python train.py --init_std_o=0.0 --final_lr_fraction=0.05 --batch_tokens=32768 --steps=4700
Each number is 128 + 24 x the weight over its row's rms, rounded and kept within 0 to 255. Layers, rows and columns count from 0. Numbers have three digits each. The size before them is the row's rms in percent of the matrix's.

# gate: layer 7 MLP gate, 512x128, rms 0.301, rows 43-73, columns 0-63
# up: layer 7 MLP up, 512x128, rms 0.308, rows 43-73, columns 0-63
# down: layer 7 MLP down (transposed), 512x128, rms 0.3, rows 43-73, columns 0-63
gate43 094:167122143117102137176127128140107138125086111164103121120159124097118145111122159095133096096123143108144171158135131103126131123133132142135114127176155150173126137115170138108133129141081144
up43 108:186103154132134119145107125114119147130102144165120125070128181148123166103113155082141104173122107126171127134137168158153103130131126130162162132163138142155130134092129157114125124174135157
down43 114:130136132129141160152131127197070121077083101186111126111158170124120148106169130084125120104150115127146114124136106149142118114144110116140135125097134141119096109125137127113145092092097113
gate44 111:099105132085126100151143124123133146119094115119180132150147104152107147081192140130103182133143136132139122123128144188141107119171132115104159122158146153103159170124116159135131152125148133
up44 110:163165108146137120094129110115173119139100156112074178133108122121142111130115129116151082159124125105135133140181121140116115150079122141173133106095118140094084120119133123128163122098128128
down44 108:091120193098108114150130079121130131164048114142122169119114131124087127122125097135138139113159141116134116133134152150124128149100106119131143124125071144127122146105094137166128129162163138
gate45 104:140123079137138154106109108115118133123152159108122140160142140146166145136113099089089130100097070088121104153133137183134146111126131145127166121115136156125143099140146137113136108127153152
up45 104:154122142124128108105121126117112120143092130147112094137165144092117083104171118161098104170144150128120182126101126093112118169121132117105122116149182131158116142103122145115109139147121170
down45 106:097148117126119128101164117132114129103096114167112126131163142098128113109126143134144074169107151112102079119121164118129090105142089154131088108144141097118104133048133142117099125134175136
gate46 100:133134138090094062155081124130153090145100104147090149128152153098123125146085134109090125140147074120135120123114143079124095143117144097132131144163154144107123112131135141114123161145170169
up46 112:132070104112166097097107104108101152118121140140096125112115125113138095144130105095137144147122106085128137128109137086131117114125160173071131126131187155168132098134120087131152161119110097
down46 103:140177129129121121135127138125123141116162102091153132103132126114131146141162115094101114130147116166113083141135121182084123139138113150162116154120129145133076129183113158116133148092151080
gate47 103:127105137117145100085118143121119140092136190168150116100119117085157174142132152116129122123113118105136133116115139134099111093111138085177117095112132115101148163152175091178128131115125150
up47 109:145115104120116130134108126149148115158104155145153089115108137124140111129116080108140133122089137161118132079123151074158135133121107141120110110118154148157143112115153152133137122147137187
down47 106:139125116099188179163158113085116132148119120160124128191118143145118153136146137138100114110136136106113121131166120165115128145135116093114133100107152106121113134156119077122098124128104126
gate48 098:122139145182148195114113076125147143137138190119085110132161131163125148136147102136120154167104123095141128155135142106086122125109145162146126136159139154150170111097090125110116114116098094
up48 098:127149094134150110097118105121151100135160172135124106147072108148110105147176134135125123133115155110109098119179134154133118118123121141144150128139156135147163140140109105119161112119127118
down48 098:131142117075136141151141167154147122104137117139108144101156140129174121130075100132110123151108098131197127119129159127121138129133135109156100152145129117167138158094169134159101106170087115
gate49 082:192125127132150197145150141139110173081138103099158098112107113115156151126140073110076162131149112174137176127132130162149168091108146114129130127192111080110122141096120148133134113158135133
up49 093:104150095125102117136122121129110076165133110158130138095161101108110144131090180151139132139110162125120154062106084111100100134111124134091069136151127148143126108130158103091129150081135133
down49 099:112113127116134143114117121153109126087120155168129104099138140144175112113162164135119111117146127097140106123106130143093149122132111157123140097124143130127160134074140143155146105132118105
gate50 105:109122101095154168100066107102138128097136127130162163091114135109124180154104163141116137162086162154120120160116111117111114150108114124143174166113143164102120135147083144103109118151146116
up50 101:126122115144137070120175144118135099100135153151121105147126120131112161173132147140127157120132116136139184098146125150132105097127140125159132135106163131132123151134179140172126120184128125
down50 103:102117182110130088099078111132132144120102143141095108123130126120125122141132146116127141144100085144120125135108160144114132097146129148138122092130134176149124117125126133125123132119172099
gate51 096:141140179130130131181119147162117121156126164139148145129159144134115159172144099155139131133092102094153138132132106099109137129156130151134103143129135160119161080154149108103155157175136096
up51 101:130172140138107160135127068129136125132166150103143112148157128111179167123161112121137156151182160169115136172115132116134111169090105142110138138122130134110112092129152151100104132074139124
down51 098:148138114130157099131109095167104111164116104139139160130125135063158133146086115123097128151136091123164140117112168162137141114100155085152089135144106123106149079114126129122090101118099101
gate52 095:146174136128128132123124079142132162139130124135097128145108141174153175097126121160135084195150143124146138090146154140134165097126139143123157149159133116096123167133139122117092113144186131
up52 095:099104157145094118098130113126147101094123136115161127103115142111130115156118073061127156097087150107147098134123109117162109125149116124113077137128120147167134117128161100142146133121098158
down52 102:196098102146138105148170114127106131110140104108180139174114115130141125135131110093155161067179131116133123161114138121136130123150098123126149088105119165124136088147077171093118107118101118
gate53 090:108132185096118132089119120130135082135118134145120078148151139131138143141094124141112146121137126149158131153114156090120108136117150102087118114145152081144101121147162091130131142099164179
up53 099:125119088114157133094132121099141084140116112113135126126125129141145114128075140133148176129177162160135143137100174171127130129084107119089144106101093121129128160120097119142174170074117162
down53 099:138084139121114114146103157132139122076128145117165102104128109138108104129135150118152098096130144131133124134137085117126088121142136128123129126152153088141111080151138152096126095159127137
gate54 108:153141173151160126089131112106144153147122109152127110140129102124122124153132119113095143134100119131129152153102125174127105112134113135159105126175116157158171131156137156100114093163123123
up54 095:131118118136139146126125139136124141165145122189113110188129091098135125148111139140102097121110173142132082143088156133115141172144091138184118129137116143180136141133173128132109115148153141
down54 096:117120122141132146119111085111128130090155140170119181135159117143146143120147141160120119111137158115136124133122162139123126162132117143097176151128172129146123162147099127124128108108157091
gate55 099:139107117191109161120126144119123132136136141143139177137142131137115132086136111182130138145154159131163145181114146111139121168174146163125102127173138114140109112121099110108151116120111126
up55 103:133153129116131156107145137129106099102146136165115102119146154134084107075124107162133189126160111133167105122161096088155096126108148164169109103147109122152114112118079125126181123166133070
down55 097:114160146112127145157107127121116095109132126090137146195131126150111106135127165128137132101110194136118149119159136182123151177106143145150129172099133175140146117150106166141133118129139146
gate56 099:154104142123142154103151093124115110088106094111131103110110133136160168163136139148111128126142140102143182165100123087132096113149125103107175131155114108104119148097133124118107124159144100
up56 106:112170098177197143133108104103125142141132153126131183141098094148170158123154138123149175105148118111130080120142139125087126125173139130142135144114171143118113083110156136170137135140113153
down56 109:148150139124139087133119155089155102141126167091171163122126092150117134127161176145112121115095131114125118140126099108111126121153096086149117135085124079163108130127070119145133162123150137
gate57 100:102151093140131136159111163121160148181102117120098128124133134149139109133092135093149141133170121081128128161141137111121123149149118134136135155147118134112134147117169092080121164142102118
up57 099:161178177093127121106118085146140130176127142101126094113119132129116121118175127167100154151141156111093147149136150169111155135103121139106076121158131117094130124125124144132132119122141097
down57 098:128102104137108095149111139102147123132157125122148134139089148119154139155136136145130129111103159138159134142133143131092138160099160117163111107113099121087111134097107100145119115126130161
gate58 100:112121143175114122110116114111083143137111126094159111066108134135129137156121165126156140124154132117115187095075158100131093106154177142113131116120099139105143156135172115139151117120094121
up58 094:116116094099160126122115119140118175119103138111094117163179120131141114086163125111126154150168103118151127128124116163125165096170145173158128117137098160108129121146125132095133083124165130
down58 092:126128122152118121135105118117088124117121134136169128121147080101107099131111123133138106083147132144085132123124158088094130140132159151122107125126142110099086128125171143110096151156122129
gate59 092:157161112133174136171136100127139123116120143100138070143138128107112134166133137153117176118161124139155094103082116128119138136108159110115125144132125105176178119106145150126121148095175104
up59 100:122140133171135147155170155123113176114134136127115086130138133120148098165122163162109165150121151128125129136104107130108132081127143154122144121134128149190146121164104144131089112125086134
down59 100:108150170099116126127103140162114097108131133167124153155161156127129157137124137113126115114181128126122120110138183095146092159122088117149080159135155157087150154167137149094118136153131097
gate60 097:105132181130148174159101139104117131099167162124122128109139103134101117127165129132128115157113121121124175080078116138142103119151135120087113134114120212080092112125080129133097126134147138
up60 098:154141106135141119111131112128125091135122110138123091132148095159138154109142136125133197079143153135114103148138135154147149100147154127148154138082119060153131161120132126111139169120105103
down60 097:149113076105139144084196143161135107123118148113116124140122146084109117141136142146098125139133115123122156133122132118153136159133140128136126133118121121119143141125157146086117136124126123
gate61 096:121085158133156158090105150064143161129159124154120133124119118154114131119106091106163136119146141092145124132143137129133136135149143120186143135145127126088121146141141138119141135153157153
up61 107:133113091138129135100133133110118162125123126144098088144125120072145128139106080138145098150137140121134101159156171162166079106110118163096122105116159130135163165088131107080079172131125177
down61 101:091125142165115108126119167097108151162137112122133140109172174108129134131113128098135106123133100143132122129167122128146141101081142134129157201119133124126103132174139099130135107137127090
gate62 097:131130102161129146092160117124094145131102116090101095104153119149145117171100118103129145172170112106101131090108135145120151114075144117100130147139122139191173159165118124120110116160112114
up62 088:149136090151105103100141125156191162157129084128119113105110119144116126156100119121104144145112143165126144124117115162142147085094154150088153171147119129140094148120080118137106112165127135
down62 095:148171119123114112133126145100132129108163133154131114111111137128146098122089125076106156124130131112115156077157150104125096105149154124121131122114159168155170114117120125040114117147132103
gate63 116:131081140158151125145151149100118089106140146117087121108152110128099121077160129139137110098146147108100143146086153114153093123179139099140128132105111121100141141092122115095148130113118157
up63 115:130119112112095122148134132086105137120126105113087124129105130104127115102144085134130164160128104123122084127127140134177127141145151159134111135141095172166106101149150120168128127091096100
down63 104:100137111176144160122099128118105114143141140112107134158126139132128172123165154127148108120062081141094087100126095112109141129141131116160120102137139091127098140141140121184116150067146139
gate64 098:138127102117144102096114107156105106108123191163085103154087120170179128140141128152164132118140125181105121128115128154130149101097165128148137128123103092124147087147114112129133121119177099
up64 098:159145115172132122122125133150153145164035142105135065140140133152099144100124108166120132148101153127113132124082136123117150103088130123142146106160127092122120186145133149127160084126129124
down64 089:128147157099138152143092108140123112124105118152114127068117092107121103109129133105146149076130171130102118124130129167141153135182083131131167117115144166169154080118094146125117117152101119
gate65 092:111170144107170133133161115167124159126141124114086138090104095148129113076168101133139130147111113090134186137145137150130129172113101132096137144170124095111149080142166120112096119118110114
up65 098:182142129069161100147127154142125190146146134131129123115118159162145101081130130113126150129135133078150164141150156148146122117097106171096153132106091174185118142118151127145076074136147092
down65 105:086085144153096131122135069109084112117098130106127129143120123162114108150130077117137139139116162185117110125109130146128134159088133132140117156135091166120116126110140120125114105163149122
gate66 117:147111138119151125172182165113116086091110124135093087094126129155113137134120126112127149071131158115172161149099130114147133151119134119065111119120131131160128127128151160130161119113146178
up66 105:118144146133128191131114170153090132150121106064133123152117162111122167129102129068123152155123107149141125094161139153137113126123122130139116124131123122126084121116149154130094085139147126
down66 093:147133083112105123157128142122139128165144144131118104155171142142156156169153146134150139149073115157110096147145139110123123144127114139133131140119099143133119148232159153156129130113116137
gate67 092:157142117114145164098135124144117130090135202112104105160144110141143135167128108148105162142138110108144161056098134169179176137095131149150151162100130130148169114095167141122098163132146157
up67 107:143137107122143148139172126123077111073134156146097098123128136087134121169167122152092171122109146160138141118132125109144138069112133170127163156125160114094172124137132141131138107112129165
down67 106:171124120127104120133155101102157163189106111104122152147155086141139137126104139139132169131127130144093116106114125142172108129120204125125117122153144141119156136147118134163134067114129143
gate68 096:129140105118108154105143109159135117106098163130142129139127117142097155114094119135125122171147102092134154123087136105086167123135124157114125109170115111133181104151080154149094108140138103
up68 099:162183127190151113106106098133115095143116148120091106124122075117096112138147124129093149095137124111134112118141184111167065152118157116129143118162142145126135189146103143146127122148112149
down68 100:105096146126164130162176088119153164104137133149139100125169157108152124140115087107093141089163110165131110148123119124165130141133126146099128074127103147125139108164139107123154124112091150
gate69 095:101138145150148096141123149106099093141138140128104137099108172121142115170117098148110106129138121130110112111131167133112113096153130141168144140099121148114112120133109131127140112106175128
up69 089:099129105078120155111123151165143150128142173105181141116182151123129109110118145099142086111101134143122177121127114118112164117141100092131099152111121127132192126119074106126120130139130128
down69 093:126091146173105128108148086127163109145125075136119167125143171144103166115114114128110106164171133141132120136111146101173150089126158127119150087074105142107088148153152137092144126131121123
gate70 092:188134129100124083117125129102140096120113103142107143143101169130090110114116144099082118127146130132134144150110126146134129141110152162129125149133100084086126119120149066098112132117145180
up70 100:158151044145140116143131127178162140136073108104102137109127132170173081116118106117131126158140129081119135160124105152158134126121123133131158150142117172108120134134141134150116173173115099
down70 102:114076167116115117118117139133111123098122122106144133148125128158110188140125135134112136164115133124134115116154134124152099108125104126127102109144109112117144108137123145136164153165127114
gate71 100:137086081157111133146092102147140132092122152119132148122115143108138161121147114149139099126189104143133160100139133110104143139143144144127118094134128112131131170128132123115147156105136135
up71 076:122118141111139142094168139076153146084124120119136118081125133177145121129127111144151153107131147114078139116129112136131117132168137097117107158158110104134102149149100149083141092139099128
down71 103:096122112146146142126104135127151145104141131114123131113156110108118128139144145132158121145137143177136148108130144159103137102179127133125132092124147098154106110204138115082175142107081171
gate72 108:154116109119118168145104099096113192172115136127152122088113152104107100118124139177134124160141143162139117143102098149127132109122094127099143159097145160173146124158135109101172120132145167
up72 105:117121129141129130089149155122146198143135105152160155118106112175143137123101139096119167085141134103104119134114101110113161133101143099147134088104142157136154175128085136088122121161135137
down72 095:142076083077142101150126125120132152126124119098146124145168115132195130153120084139143159153124133131101107131104127119075127157136105158137139123132119120111135096121126134170147125105145145
gate73 105:077135132091134141107130127184118102066153131149111131124124149132145129102116116156183150132093083121127113191085145100125134143156138102137151127093078143104138115128143140121105142103125113
up73 101:136110111148083133113102108085169106166133139148132073134123121127146106170096164118158125121106134122179153093131086177102134097055157130117117137127131143158177112134125147103152118134137122
down73 098:132159154113148105129158175171152124164108125099119114154108139123118152109158148104094112111172128098151085108140095171161128154128120138151109130122150123100109143128129081106148094112152089